config.toml
num_hidden_layers = 14
num_attention_heads = 4
vocab_size = 8192
norm = "rmsnorm"
norm_place = "pre"
norm_eps = 1e-05
rope_theta = 100000.0
init_std_o = 0.0
beta1 = 0.95
lr_head = 0.0068
max_grad_norm = 1.0
final_lr_fraction = 0.0
batch_tokens = [16384, 32768, 49152]
train_tokens = 285400000
max_steps = 9494
Each number is 128 + 24 x the weight over the matrix's rms, rounded and kept within 0 to 255. Layers, rows and columns count from 0. Numbers have three digits each.

# layer 9 attention query, 256x256, rms 0.0678, rows 22-130, columns 128-255
121109132084140143122140136074112137116116165117127131119117125097150085143115134105140129123113155146104162157121169140126146108116098115108127136140113073130116158125117120109114161126146092125134103149096169166128130141116122115102161114127143149099120148147153142099139132128149129159115100154123114154152125137092059098111147084121137111124106135126129169109139161102131106107100
136121150138103109140158133092133122078077100132099141139111152120111100106127138159142159134113126147129136133147159133109089140114120118140113126137128120137121131111156138140136089153120141054145129104156074138162128137121103131143156098116152153121120144120097152113133089100103142162148087116125120124121173130121116107124152126109162108124103112123137114150127120108101114126124
132151125115091095128094087160097161143123109134102160103155097147149128118125132110119145112169178141148105152114130157077139133100148123142116111138122120167113107157115119144129154118093173133115128143100134093148169132108134123117106137104137148152130142124133128143119161139088150123174105156132135157125112117156126160109138109117146094106103131116138091139080124113141132096117
133144094098140143150156094141142140125150119097151136158128152112151151136116144084151121109095130129144121106179137111132125155133094159120133109131140124120171149136089153129108132114119121127120108150148124151148110103116119128145114180149132131144109093145119128110100118133137092122152122132125136127135116087107155138111101130096144125090096147134129094123133154117110146163102
126134125125107104153066106108134101147138128124098118100079094105156122109122089132097103141111137112127130107188136132102113112118154054150133134136112142142086121122124110114115098122139128156129104163138128136151116126151149127152122071110148127084122150069147090134078104122073142118101135115119152135134132101103120151137134143145103158146122157122152089159137113123158135162108
140128137132118164118154122116158107123145124161133121117133145123117144146133095118154126120110157133140114131129116131114175099131101100116127137130137088147129102159130144127133180147175159132123133107125099157134131113161170102120136134153115100150114141097097117142134132122114149128117174137144122137122163118145143121113151145146135117149145119111115116149132072130134136100100
102090114103096132113117065141129123104140187139109126100102125146131119133172111125135105138146136112126139132100155144143137056144107111122165169119089141161129088099160163118127143139161129164147113134141139123092133126178120114138127143129152130115131150160098134120127116152128083127145137153169124125134136111186144140098121128140141140091147102122125088156137120159135139126145
103133096130125135136142097114143127136126136140155173122128168096138164096120135129178102124119134129163142111122120149177115116151098110122186145150190128157119123133131099123112101124139111108120149069120142139124132130088106128144129148140111104139149128082174114145177149138135108113143119132099130133154143119136153180143153111116105155143099120121096126134107125136137120164110
123107120096096137135116116133151126137121132143113090161147131144187143150155162137154147124150116141102098127150146147131129156144132117182116086134120113125153131136159151145151095145114123121140154092142088162122148144152153141128129125134122135117150123155115139090120159110130119103095119116126109125096146125110137144130143145129134144090147117136117155122137106121112165134067
109105135146113099129127123142125111095123113128151130137131164146121136157107112178121065155143128122118130131146127117090145150147169107103178121138135151113137150093151176100107110105140110105125116124115158098120133100107128125080131104105192126135147152159090139117136112159105110127107116127161094160127148120110118094123121136112109113149118120122082126110100127111114157120117
119146109163140125085135144131097138119105094136103167160154121113152147126089110168122132116126118144125156107124113132139061149158084136188124139155135090117170112094133141081124098110119110102102125101088157109120133072107132098111085160138120077145105134131149123143156136137124106129135125112106134140110136120137119145157149111116142108099106147148130111131118151122107162173120
140109135130097157113129124108124149137084153139112136156091132132177123127101074154122125096128141125123128129112080144096147140094068093104122110108091129138069135152104164127108104082146162120158135101139108179120092137170109117137138105075115125110122079130153108125124071111144104154116141088127127123104072111138128102125115104099146076183143168150132132117130150130141121115131
119141145109133135156153127124107147127142109137129133110121113125177122134115156150136140151130115105116132122115155099140133169110089124133122128133128152146097125122108131171138133137139167148160174129150123147136134113141104113131132081137114188104112132139112116120117081121110126099140124126102094122127118138117140130126102127129127122119136134133130113156163103113155122162122
140138097113129110078151109140171123100165124147131132133133137144123142092111071122138155176128113149121147133122108121107139115125151142165124165127136108129171136086080121108093160119114166114123161091149147126125089099135131081095120154158139178157138147124151159163118175125173136112065157132156159116157092113107162110138148138161091139115145154122092134132036118142097137100099
126072147123117115135116138127119162163093159123133115101066101119166114143110182109099094101136128133139098146109107148108141080127105121082105133125131129140140137138142133138109146126129144144115099176158095111132101109163150185119167106142142107107132123141135163134122158130117094116154120130124143104132149149083104120156133146171124129115141104139137135105161137110167146144152
139110124102126135108137097142118129117139128124130139116079156153116146144113143119122128105126129103092142152154142111170092154147116136134133096126163148140162106116125145163131142138149108150107136132137143159142135122126087176129157147102128105128093116097163105127129098106096128105106132150167107143122177137121126124117137123145113103111172130150141120142164167110133135135099
105093153144141139156105115138143075088124116140145168126105159134100146100089100124124146093095111165096136136096102144120122103147147126130143113081089138116169115159169109076108096105139120166112090150127120132150133122062153156124116143129146098132134145135157129154117143117159179144126103154145130134108133116140130099142144165124146150145138131200175134130092147140106131097143
163126147139135132174131140140121137129159154134134141165103124138127131106165104119151128121147128141135098119120104143087161166156142128144106136147127125140115105161136122130099119133127118138116134125132134144171151170112146141140112103096159114128128116121140154120078127135167110141133118162131171133137160120127146112147155118094079123138107093152102146137124088173087107160129
134133105138141129122104111105165120093130147135154135101111148111104128103142117092122106131146076084130112105107114133098113118123145161135115137110153113153141146140131136105171130163093130150054171119146151116109100156102126122120100148132119171149177125137133150115160142160115107089120120128112131098136088125123122118130145129144125123143125117134138139123137116176111131114130
129134136120140133143128093080109088170133143121113112126152114129115133085120141140094127127079096119146122119117075105114140116085095134104102090123106111118146113144097096140089106070123149109118147151123177175123096132133146084102160134160132126093148083133086134103101111137115085127123120177152119135120142152079125130116111114106128094126110143116095130105129129083156133163141
128124106143186157110110088136179116092107156108121103149121099123091140142144114147116111157124139141162135092121141102160133132128134119112126099106128138113151131128066138094153120103135124173112136159162137161140143145138149104139107145142146110101148119138148115138148145130150113149088119147140119158111077098162128141133111133104162090099088140148099149119126131136090123128155
145149146120139115159126129093098142149127133107117118101126150118154129116123120145135105141094089106086129097139157141133091101134121110072094156152132152121124142075114104091126149114110150139111124114116125128112108137110150113144134122134136143127095100135075117152127135103158108145183136130136098117148133129098107187133101121128126121130144145144166126151121122068122118172130
105107152107179125113077124122095148118114141165080137185153152119124105113115115114129123118116129175116112084142113166172141137103147159143091098147123094125110145136117102112161125094140156147134147149130124137115130111162153089144155161123125100130120127127151125127116085122147104114148114073137134156123119078110121131103144113167158084120096125120133145152136101095132117157148
120169099129101091143152169143127126107157122151118123149141143110112110133127123111105150108145123131142129111136141148109109151145136146120133166134129121131131129139139140140130105150106077125118138129093127102109122113128145082160114135145140120146121100148155140116117114067131109133120125125142126109104100113097135128138152128145128115104106160129132145114115117171119133121112
106130116131106120133123184120114138092139132140102138147118137149141135091129100125135087134146153112144117117129113144140158126112093121095157086116110123110131080151142121169068136144119102118142120126142134139153093138150111135139155133125090107103144112118161130129168139078127100136133129112108158143112155093109125113098128146102149129125144161172151121115146178163146159115156
159133144117105146134130124108123141182139144145136090149134146122170100113146161126144123100128146137121116127106165150116140117112106087096156110117131123141120159164147101157142093139162168147136088156119120140178099133101102134126131088119175134079118106143155113138097084114134112119144104099137118127107126150158128128152100108107122128133122129113139124105170124172144110100134
148111126144136107170131136103075131124132164148126125121164159157135124159133149109116107114149123088147096129148132132100130102139141131152111105124126151080085125121121109137144152133103131133149127119157112126133116149150115129099134131099146128139133108137131161152162126099121100128122180131104168142124132126104139104169165131091127125115113162106096147133155121118174128142119
131124101110119171105131127098127128065110134190160136151140144142136177127160141122130166116141090124155132130086093112144124141099119129148117113119122117113156129137157113127111153124121119165120094108143116130117126130116129136108152130103136125157091093110101127174141082128086141093145071113149126136126112123135123108150143139144165136126106138146109134209087141125129123140113
091110131099117113154124130129107119129152129151187132125135115095082146163132111153105134125151155113135146165125138110118133111165145124102121106138133129111122090146127142132122107099137114106120135126157112170102111179085130113128104100129115126128079132136133128122143085128168160084145148146095105112096086112117146109132139159113119143116145083128125118127094109128106079157103
165137118120112168095117126110148112105116121133146151123102148116117119125152174135133047140151130098132094108131118124148142173114173122113100132099095122135121167164150111161125116138121133143112139143181149151141115138160139190156119137132108138097122126145158165112126106124163131124118118149114135142159203168096079152085115131112150140133144108152162165146123144131156130111109
142145144098151121163114124119136150158157172114145120131108125136096133132129112107161087140146118127126134137118092112142173110153141148116128103109116141121089149132134156144085120139115127150133130123162100132184149124135133130127125149119129128099139158132168152108127087125136139061175164139100097112119173121122110123161127089121093114135123127139131124101097119118109114087095
164125134148104131136146102139124158145172134124143152089147119136142138108096174109098143089091121133103088148138122156152099108114130093094101128120185136152106140145142178133159169128175148100183141129133111112105145147139123137108175097141113135117115135107119174139130130126135140102104149133126137080132155125127146128126073132148144144117159099156160121104139129129163139144146
141193125119121111139119065125134140135101122115144138164137118091164166148168140122162132125120135123138157102109113134174126099085172100135184163134130146155124116111124104111134155084094133133092161101141074101115116156146100114126142131121132138127126134182155156117141136101124166119117126161133154124097159137131087116136108108122145119130146137156126133138142106126172137157141
135109168123126140115146168147114097149100114132153136152102170098126160117128151129140113115135108094109113154101145165121171126126122136167129161140123122121113109148131139135125129147145127146105122120132146100142128160152141115113133140108123107142144124163128131110087153158190105132119115110138092125128150176143166141129094124153131122136105147095132116094135153127139134128119
146134160099122127140150130121108120154125131101099141116122139120154120136115099153127083091129100116084126136116096135123112121122148124110126140093132130122120130138095102158120123134134113145129133114106106150142073087122121137152105123102144135126119104095148128125117117130135162109134121103144169069179081116106116151169143157079132091157078098160151167151162145086088176111132
092121111157123118117164139122146106119176128124116125127175128111123121099165120129106108112144122102168152104164163178152151176153168135102142101134119111139141101091132078138164121105140153127124113137117105135149148078140111145139137136081098151131103143091174143120175147150120152112116127140131127104107138112137130124171114109067134163131143144126132148107139142152116157128121
099133120115139114125118133133129133137122139140131168102111142131184131115161131139115078125124087169138128142140123122130117081114131134155110175155131120100175105143113135101123130147160139123119138131130134130177105160059106099110122142125111159148114148108136122123143169093119097140123155105088185125111122116131083146167096147147130128143107118096140104166120113164138127129096
119137153118140132100112102172138110132140161121122134083121116118148149122145171139112136105132119139116119124148114131143167072126143067138141109098122107106128128118130157118148092146107126133098105118119128121101107157094122098094156132142117137167089131149104135130129122141102116134132146091101141160136139136137130065153126110108149119109153139139107143130127133164092152090113
095112114108139138117158102163124151170151126113130153119118152126121130128120099139095146104128152154101111124149161103116123148116151131114114097138132121165088149162116146130140129109121075129111145099135165143098109100139146125137136115134150149143121116132143110154128121099122147116156130145117143141115134142167131108122129128140125138148139159129120108113107138152147116121142
131144134111180123108127151113129120148115145110141133162113127166108090087111159143119153172140111106150106138129121109120114131138151103153116090113140102171142121141076120116118118110118124117151107100118090114123130118158119090092090144116148107148130149155147160108100144143143150140089181119133131093142122112131124126106087109137146159117129091091114121122124136104095100096109
127157097129112105087151103096123113121154132136133138098160116098127145126120172124150135162103140131126131154107137163141178142132182133134166073128137110116150105157114114167140122162144137128147160150131139122141151127129116142142114131165130116156124116149127145126131101116103141113121120144116166131191126151128103123124120154114107136137115123126154143111100111142134090127122
127099099114136094130135105140134137103116129090122116082110151115145109135109130117124144116123127102079116151121095160134136093090169122124120108120113129113123136102131141136161112116122138110106164101130134138104154148128136080147129117114149154141116115104118117130133123136178081138161186110146126118122114121156123179137116122119140137157135098112144093142107166126113143106112
137119146132115122144129114145122143124145122134118138110128132130126136151111130101111142108140119125110108119137140120138155111122143135129133126134115140134139124132118103141124118147132147127129137125117158118097121132139128127102124098127117098123133157127133147133129115111123120145111108110119155142128128107137120133143117163138125147146120131111147115151116137147110132105121
131134141134115136130125125147131092125095133116167123133148141118123123141145151138114150131141150121139119115120136119119132145131130158115112117128154118137138151129140129145112121113131108105112105143118119114120127139116123127146141153104147124120138126135127083144106125133113127126090091116149140135146117124132140134130108119118130137134140136101123101120130113130133123138134
112110139121135101133137108137130142118142124141115138127100110115127130131102111135118135136148116151144105136120134131116133133123119131141125127138123155114133118113129112135145118129133139117124109108124138108144084113123091129130146121114107146137140171126133139081146107106139128112121110148121127148137096118142134131124133144122109149146143152136134130114144146165139141084137
122123100120109163101136132114160131135108137140120129127147114149094125114119163109120112093124125098130132147112134103134145129104128129140127140115119116136125131130144125136113163143128115177162163157114143147109132119154113102129095101137140112132126125121118156131157094124117126159181142143112146110116135126125151134127111143131098137119169123149128117161099132124106159151120
120120143126123159134129126132112114080154091117109144126141149147114147142152114145145156122125129134132150131123126130100100156140097155118148143145114130122121119111111139110110127118114124138114111113139121141130104097100144140138128126160140129109133126169124131160105114151101089117119114114100140148118121129110136110114097154140093105114136141134138123147115095173150108121081
131135141129112133110154125140113131161154100136114119146096135128142137099130151137126128137097103128161115113124161116133151138088137110121101088138128148121156153122098119170113120109127120141121149150153124140098115102136145096139088132130141119145153137135113127111105153113147120107114153132101146109134124147120092139144109131137142139157109131150104121129110178128090144098115
108129147097106142122156131121148119094135117150132144153145134088136124129135095153131108118123139154122142196116107131130131134121143177098128152111120107138144136118106141090152124168120114107099101135128126151172144127112100127131145152147108138130104140152122136150126142153112090139114097139136123126114109127130123090106127141111140097098125128093156150129139107127134130089125
145134114138126115134113128122145145152129134153123148116131150111148126145135099140131143159091138134137126111152135131119116122110146134144112132158164126132136162113112126134137094102144125123157108128116137116140119156141134115130112121130143133138055173136124114152102145141123124097146106117156114120113109131122073117115142097119150141135103147125149128132147131116153118140145
151145134158141120097147138103095142171140127107151131137096125165139104086136170111133150160117120144120119105163158103163132139127137084156081090135126161130136134143149144148114118116150124133145163160145121113063099132137162123124126115101151097140145133093101139141130121118119172123108174147118108128151157166131097168124096114157107119148129103113106113101124158082122164175139
135143126146161141151104152137151117139112137167156123133126131114117149123134106130127135155118110123137090119121118110114165125107118130121133140151115095098151119132134103123111165121137112124142141141121107135126111128128141135108128120141133121126106122152140126114159116096127113130138114138119124132123126099136135113138161123146128149137108141162110132145115117119107097142129
112152114137118163129128148142169127130124145116154099123107117112112176128090125142144120127151161112120107094113139111138158110132120122152123127120142106131092130101106104132100132124132154129114140101107121123158116103131135130153182122139086168124135127137140135080158152124138114156110137122116149152121137096122138129172126167102137109125162121124151118147132106132126135131154
130143153110098108114103103136136112083136130121111143146166151181116125173135090128131108121116129131166149162066098139103150121118140139134140137111118156141135138163091154135138120168104125091108145119142110158159118149139089127128127162127091140136148107158145133142125106138096071143131114100095127129112100138146153148081114118088135107075135161107167131139126099153128140103127
131106129143130129124142128116114101113131131135118117109117135119115125129135130111124142146119136129136156118121103133107146119147129107133117136104134139122129155136143188120117128138140142154129111127126116134174107112111129126100119131160093157149144143142123134125122115140102128093163118109112155108143121125155127109142165141130114117115126134107107106126146127159119119149143
119114161103097113150119136188104128148163114151153108122112155139091143092152130103136118110112142110118155128117104149118126129136100132136119093102100119140168142106136096123097107176143160137119086165132179129167161127175112145109108112134134144122144143122128154136115132138168140137160082143096132133138120122155147161104132135152127137164167149127095110097096126148129053128135
140120124106139141123108198126167119150125148116092130124108139112096136186135124168103096128152109125126119060162115130118105134120154137133112157146131155105086103150140125084121151139166139130149140141124123102126119132176143135110127089200130134095143145112129094111144129168130145090117147141140143111159123129116160130134091143143075160154110123142100090097117079147106115143098
126100161131116118124129117150119172138133141171132170114163121094093121110122150104123159132087065117121114127157112137149141122096123097126106139093168134102109128119123086136099157112174134144130129148116161130081112143114093152162128140168130105129171128139104169085144123122107125147128128120104119115091118100138108117131124173172155144147134164164114107106125103111107119109111
157133150159156103103164144089104103121111144092132179079127131111168080102144129082098100087113139082130168116091156111121115076124133161140111099131184140137135144154128133122151172120141131069128111185159136153100161190148133074125113086083105132137115127116190080105148129135196110125174144103086154100100150129168122176140139090181121083141107102136144107156116119160166113127119
149120148149128119074177131129085105151088124123099127114156125122126090083127128121132136140098121161146111128121151106110119127154128119123118127134115143175182156136063117112139127190098126125100128162130160170130151094125118104181102090110115141160127126130153112170181157116181128129171122134108100156143161128143123112111113121159134148168127091128073128088132140111094086112106
152124129155114145109121135129173120155152173119163131151156158214156153111101122129109108179142110119152117164124106104146112102170119135167170161123120107144137070165134153161123104123147109097181201132098143135117120124120160124137173162134137102157126141152130138152124145157149163137107148113133158096144122091100146134108115076080145130094101137094127148136151153086120135132135
140112113109125128111131119165100171142096151108113132178150131137162139083171157147079087108099143144131137149123105109130085137144197117123147204130131118154142132119114135139144131124118139123115095137135146167131122124140176106117125147135144106117102138125123164129163138110124166102173092147139124170155076104108103121139152150139155153086075114148112110138154120101172112122162
097130149112163172141108128145146140093097167149171095145086107133104122165127090131136114155131141114142101134158126115128157132162087143094138162138188111122080115120170107131129087124143107122145122122089119144147150077103144128109137159101123144130152180088121159071109137138142097162098127080134104066165142121096143138124132140112135143142164171098122132141158125130154135114149
122151111132107128153088121146133095161161115123083120115099101142123125103111120093158121144126135083109152136135124098124194117122133113139132130074156089154133112134128155156127122157112138124140110124143144095111089144173120097100166137112105130154089130127208150171104128129181126105118152125094149133156167128134127161099086115122123124104097138144163101099056131130104123116155
122146144118100194132142135159111133115131149159087117160172107108085130176168159105075181093165142171110152118139062153139093097158116154119131127115139107174133129136166121117149137095132127137115121136143123090152117149113157125125125121144154092134118108158133109152141121182113153082113173132154106112137138135135118101140120191134104104112110127123126173161140114130125114125130
200091151156114083117148114119093108158125166116070136138105155152176100104095113148106144083102109136111158113089124113132130153121108122077125078129150139143125144166125165160117082123124116093138137144142120119147104100152135104120132152155151146140134113147137121176112126123098104053161148123118087107100090093147124111197167134136130161131142162167131116151130111156163160133131
156113154097139105161111122120112141093110151168095121166130129147130164146088118138176084146102124141099082125102095159105097137139101157137127112150092121137112145154105135159152092138154150137073121127141056079108099121116101129136141138081143104134167135105104148080160167091111142138104145143148154123161100110139137161092139139091150114144108136136169162120155130126126154155148
113126132129100122118115179114138149129136140120136093110107096156111126144122150081134217135143148107138109137109111114131131146114119146190121128129155084130130155118156136176159088130159106155190150133153114118116106116109149127134134105133139119140126171162137119139155136128137091143083159143168138152191141163103125117091096137107122130109149088138124149106098111125172115132164
133116111150127111106138130119187128110112079083129135127098093137136164111150144154101147125144088151161155064125091138130170127125149117134123151173140135121107107093118146143162087095128105119140098118139128137164134158108144142151138139120124152146149147088128158150094123123132164133093088114150091134127133140143122130130077143143165122123125123160131152115146116109151105127136
134157137101127093156102106143155169079144135080154099109104083123160129090112141148172112168187101140098108097132129129125105104127123084089122111132126131148115103155098108119081163099098134125178136092152176137113122126155132182138138152125147086103094138100162125109099133123168131148143122107117102117148124105116158111081113092095123097144154097134130066125162112109133162145116
138145087111123103153135155153181116151154104110127146126130116187127097170141097130144120114158130129106106142115103131114108150145138114135142097098158165093138114157100122165143130112114120097155161151123129130154143084113092129139126127111145101101102101102092115118128112133134153158120102099102116121136144121064127089137125136145107128149146111125155129109119120158114103182127
117101131116156142091159137156097141170120135111123149092135076118126133142138121089159069130128144129146094110157094116135096132137103110137118139125092122114137139118114118169155148161065090116141149154168139151111131179131117095111139138123136109123139133091120102168171125138145139150133067171157089140112093127115130117094137128136122123114134148095114123147089097142136132134151
104108168110153143140157135120163140140151109140143144126146166128158096154089110119118092149071143138107142117137133147113163089151136102091183123129146131132123138142077130144144164157130129150141123163124109097132093125180156122160125112095106107130152133131116147108120176102146147093112148135097163068109158143123123165130111128132099137138150090134094150152173119125154105119116
155131134104114130123092134142148143101143157148167169100141107152095144114111135099175087123174089113147124149139123126135143102119124129164147112110130104087157100149135111136109131149117180159142114106102098140123120094067122177121107151143133108117151116179155143105148160132124145128105120157138115139107162126138176096112151187088144118119148102130129104096101136139138181122115
146133109136125115099127136115137102143113115135123136126154090109132117117102127072123140117127112137097156114147128105154138154130119112122147126102131112123130118164118152119110134110133160122140127139143144125110151147119135114124112122128143106121110132127134114105153134139134145128121131118132163119138103111157147121149138148119145126138133117135112132092143127100122121134144
121140159131133158135123131093098123129093128113133131142119123131103124096101131090113126093117132124137128145130130098117120106093142100156115139115112100109122148139123113138108129119125146155143118143136106126125116138159143085133126114117129130135129138118115142154127144125125130131170132149133127104117129122102117140157150132125159157147143124167140130131117162133100150172167
114126102115117148120108115151159151110137113140147129138132133119142146124130138119134091153123119133112099145091142145131133118143121111128099104144127150131114148132121164111123121122113151094107117125122131110132137130110128136131159150114117117127116140116129141118134145155138121134112137127113087154118148134141140124086122118088124156135096107114115118133155146144133133123134
096117147148112152108169151156113149124118089108128118132109121154117102149083094133133134125130122124125139136122143148096106147136122136142135163117116121139144121154109096109136163141112122131135096119127117142156115094115127123117128116135122127149140147160130115147090097121127125126138098126138149129141174087113144114148153135123099115147130124129112115120121126139115108090112
107126140134122117124103141122118116096095100141131144133132119119126125141118101133113153101120133125148141138133112118121138140152095147149159151152120161103171135132125112126129144116141128149144123139153137143119122134101122124118145110156135108149145156140118110129147105132104139109149101118129123151118124098121134154145141121151115135128127153097153131116131128133154148140116
133100159115129115139115122089120143134100174112135110127154131135126112113123152128112151104150114129097120149156133113149168105098123132169138131103115155152135119110166110146115157151114116145120111159125131137108158126150128125095108100135156094129113127109113122126125114104118128149124109128116155133121135121115164131140134099153127141144143116146113150157117115125125149153109
121108129116111100128133144108118110104107126075143121123149133116107080157115136109085110111153119082121132120116128130108107108135103094107133138147101142124148140138116113157137133114133113139123106141134067121131128103117130104113156127138123142136122154099131150142121149126129132141162122115111118114107120128128131132133124128124100136105162110120138113109110121114138163136146
131159139146099108150135164154139138137127151137142149145149158131114133110140132131128114122125140112110130130130122079111204148106122140149130108098097112156097141158121101130130108131137143119130109182114111099124162130138118110105125141135153137127129158135126124112136138106111126119175089142106137083125115171126109133130167114121162152128093148134139129106136116110106153144152
138123105158129127115130139148122151113106136143112123139098128144128109115132140113121132149145099123142102104100146150142150123136117089138141099140117137132125129120125144121131145131137139114129139148132125117101112132154128117119123153113130180096160125115125140155126110113117144118137143136122161124135122123106144141153118123134119132112104130169102144101136118123114124137145
121140144113137148138120114156147118108110117126112112121181113100116150139133155128155155112127155164131149150128100121120140147150107141124137164089132117119143109107168139067156124166118149126131117112129158157176148121128111155138137124130116122140099077150119149112136117124127093128134074137151155126118146092168172127093146147129133122114140130070122120148113102146123110079123
117145121105149156113164092156111114137143114146116128154109116133131125135109127138128145092114120154121142152133133162147086155159149150121140173119138105112154111115132140112152126131089103145093152065134162163148105134090145163178100119131123115108131092119129120129121143167124113138083138130148129159136157109125143119109109137138091118120156104135102147143133133162148140089106
120129152119107091127134089114139082093132113113143110137135143152116129155125135124126125150144134133130165138112106108103135158127141141113079113138080146147130135134092124106146115180089141107113121138141125160133148095135122131132138123168127162151146137165100109128147113163136119132159137123072123103124112133142130122124155104126157132125142147139134110125117109134140112143121
119162153125108151140139105152120116122119154115144126124138138149125153118145085099134137116114169134126146163135097159119122098123088163150153144087116149095162060155138144060149140167141154172160091098142140142169148121134130160135171132117153086126121127124120149126142132136136117123101113127128193109161130140150162121133129124132103141131144097087125116096151140146144150086106
111146123169105137116159163141098102156156088116135137159100134108142109117127141106127133148084133153107136086186115135107156144098140107149160114099094135108129170153121137164122154093137148146141106166127137129074109113159170099100111151124118114160152151125077155149115113150147158106167141115137124117126113144121130111146140145155125108114133132117176087122122130109139145158118
124127151140111130118159130114170131113153146146146115124141099137157129145132121103113109131127155162126129141137112116099151134122126123131132122160122092142111123173140106119099135121142089156124120105107116149091111094101137104173128152145125141179120150151091129159138116133184131155115137152116129130119124143128153116106179148118105108088137090108190118141119120182129121109163
120127117173164106078113089145148161118122133096121129087156144054126134104128155087128146107121096106162130129158137163144132148088146129126170127146112115115060095153145141120128129152152138124155073059157138164157122138127094154164141126099120111129116095142132158120152112090109147132092090110105112119123132165096087165161105132108145148159198112148092082116145154133157120088148
140160112150122128120151151158137161112107128093144096145106162098106121111101138135154154139091135160132117122115139146105118154097173138079108085161143136137140130121112106134167129150122132100131128115139104174086116123089147110120156112120156134170148122106130108123158090112169127125079107112081100153147102083081092109079096087137164129135121148142132114143101126127155137104063
141127153139128094113136114158121113110154107176119133127180153115098134118143136133144102147124122177139095146116120172162124124168159132096139112130136102111153125120161150067135172091129136073119173098116119106108196170112122127142118127133135119140119116132152079087171164135099110129100122123144116147102142157164102135140133115109086076136126123135112174126102126113120125081143
135116109163106141131126143124137122113175119148139104111101105136143129151103150142162102119140155095141155107127137125127142206066142136125089131137106143111134121088164148089168155132096140124094124075127102138103120123102132085159148141115106083170121117183128137106126109140114168161133110136125126140074170168105106123131101133159101106147072112196160137175118141167186134106141
112107105141124124152125152149142119123127101132140086154151090115102102121142153150125121156150163120125140151144153117146092147072117181120148148124120108138122134166169101136100099134161129122145169102122191138115150119095152133147147094101117132117104138130152115110144152100113142157131087103169128141105081136142082126128116155103142153177135122125106134173144090163084126115097
113130096121118116099115180113132121113156131142117140139115097122141147176097145119122123122096115070171163124141096155137148080137146168137105150143089116119093165156158119085148151118141146078074145122147166134112138163112147134100121125162106185157114096115158141099119138157082125097114107120092149100118100125121119130152192138136090115151089172147171119089119161096103147143128
114142139153165116110096154109124144103158180132133124102068131145134095100147138128130122113118148138160119125177125114113181145120154113161130066152122127142124116132149134140114164112146156140104089139139094096107110109160127132112126133140156154087127147109169108102107127088170137151080102112090101124118131195096151139067134140105140128130117134113146084155145109119158126159169
142131113121190141149111140122146123142101134159122130130135191167115109111147127118102153118156131128126122129091203139122124103150087132127148116122109067143069105114159119132091105164095191114132115137090105172139129120123171108142160114107146137136118113176117105131133123144168095124096150122093128168148072122103105121146127120128122155164137106135121140169153123155107090131101
133158142121139099140200113141091049088132111148115122126098168136144109171138130130082138088061117162129190171098088174127116102164148148141130134128140151172123179118111151158138146076113143077127102167133129146190130145108128098172175135151135130142158115132100136121124121152115126107163119141071153105161123167125137136082121096167100122108131095145151121112105084147124160126112
164144125091154125136115120086092117128177125144120137150119123190125145179113101129170119118097144130120152148122149127129158109121145145143132165118134127066119115199098142124116123121154117109123170105188122135143118178121082149154121120166093129164136136145078107123115152132105093152146135143128098132124112116090112140122171099092151124169157185131189107128150129111057153131076
166110083130126131139173121118131109163146144155117091182134107108110156139138155149137122125104105143101136121149106114120129147127120132116122112112124128117107143125109153118112114114108087163117119131137150150114144134142159134108122101120168157144086078167134140145118128140130161124114086090116095133138136127147167112149119072117116127131145108125110137149106157144144170115099
125096088129102104128106128132168147154127125175137094111147137151117119120105146109126149153110114166085118146169108146141101134132126135099146166127135134109130125153119173101122119144115123109124149104124140111107089137077089135149144158134152100137168082079149104062181142140110131127152155111117160159145126130165129146174132163094129105127153164080096113115151144105129115141112
090111112147150114136115103190173173092166130122150109139131148100117126128135133117184139188108145068129087175136171131152118184133161129113119149145131146105115091099118155133080135175174168149180076076079129144108118090132127181174126116102118144119170140125152113084125131067115118143141048103171060115109100138110159121147125134153133115132113117110132139137136070141136112108133
158086130107173114128143165080120121132126125127117114117136113144162101159139126129126098124086164088110135118164108151123132110168183130147113128174145164143103148160108156099135149090152101116168115105120132146123105115128112089104114129155134157124147144156137127071110140143078087119156149134136149132086143115150124150121081117091089128116120158130109103134119102114139107156134
145090156128072116131111118104105139126106126137119091133119128125162125130111145107141087147137123129110155147104136125155146108135122158075118111149097092134156118165122120125138081118106110170128148076087131167096118126165129131166139149124127147137171108148130104164149094148142145181138130081135147143107063149152149148127110127120116135106125160119133173092162129079163136115168
118123156138133128113079148135143131153104126110109142110131153198106110147094100185168122159108098113130103169100139144089128147130140116139171090137085130061110092152132090142127103126091119128083131074124126126142087130134132120188105163121154111119166081082122148115152132076154114171128116103101155160139092103091107160143134151126143118165109161137118132136147090137107127149167
159114146139150122165129125127171123147120155147132109152127128133142086106138155109146168132161190174094126095138107114124139176136136095109140148131146134159138148137167113100124170160140141136133145111076129088155142147118120077115077129102100156119118137119068153127118108092108146164148115140116155091114126117133171137145169110144112137154117139165107137160149122135172130120143
147123128119105126140123168121114134127105164140136138123115131174111148124139150126148106142147148145122131136125137137112129090126140125136155133095104114158126129095128107112112129141123144112122124129141112132115133134143132135106154114132143131127140120118140107109138109096162105118116150145164155089105130138115108086113136122129134128142172145124109088156133110158113153104144
118144116136124124149124143129153120129131126173144118135096118137125136105126121130124124113123155118145132132149150107134115118151179122113145128092112145118102133154141132133151146132122185111144129125135119128148148116119135117170114109120128148125122127131126137133145099094153105136122135108114143132132091139116085119094138129155118124143129119104116105150143133147144118127135
134125121135143132104119141106117170115136140138104104118148145150112145140110155132158108130131146145168120090128120124113154065124128132152137148106128112109125131094132135115130125142121170173140135146135112118097113124120147104134162124121156124144165112117148151115139136159156101126133102137125126118107097159121110128113124135111156143158133135104109143133141108138101140106149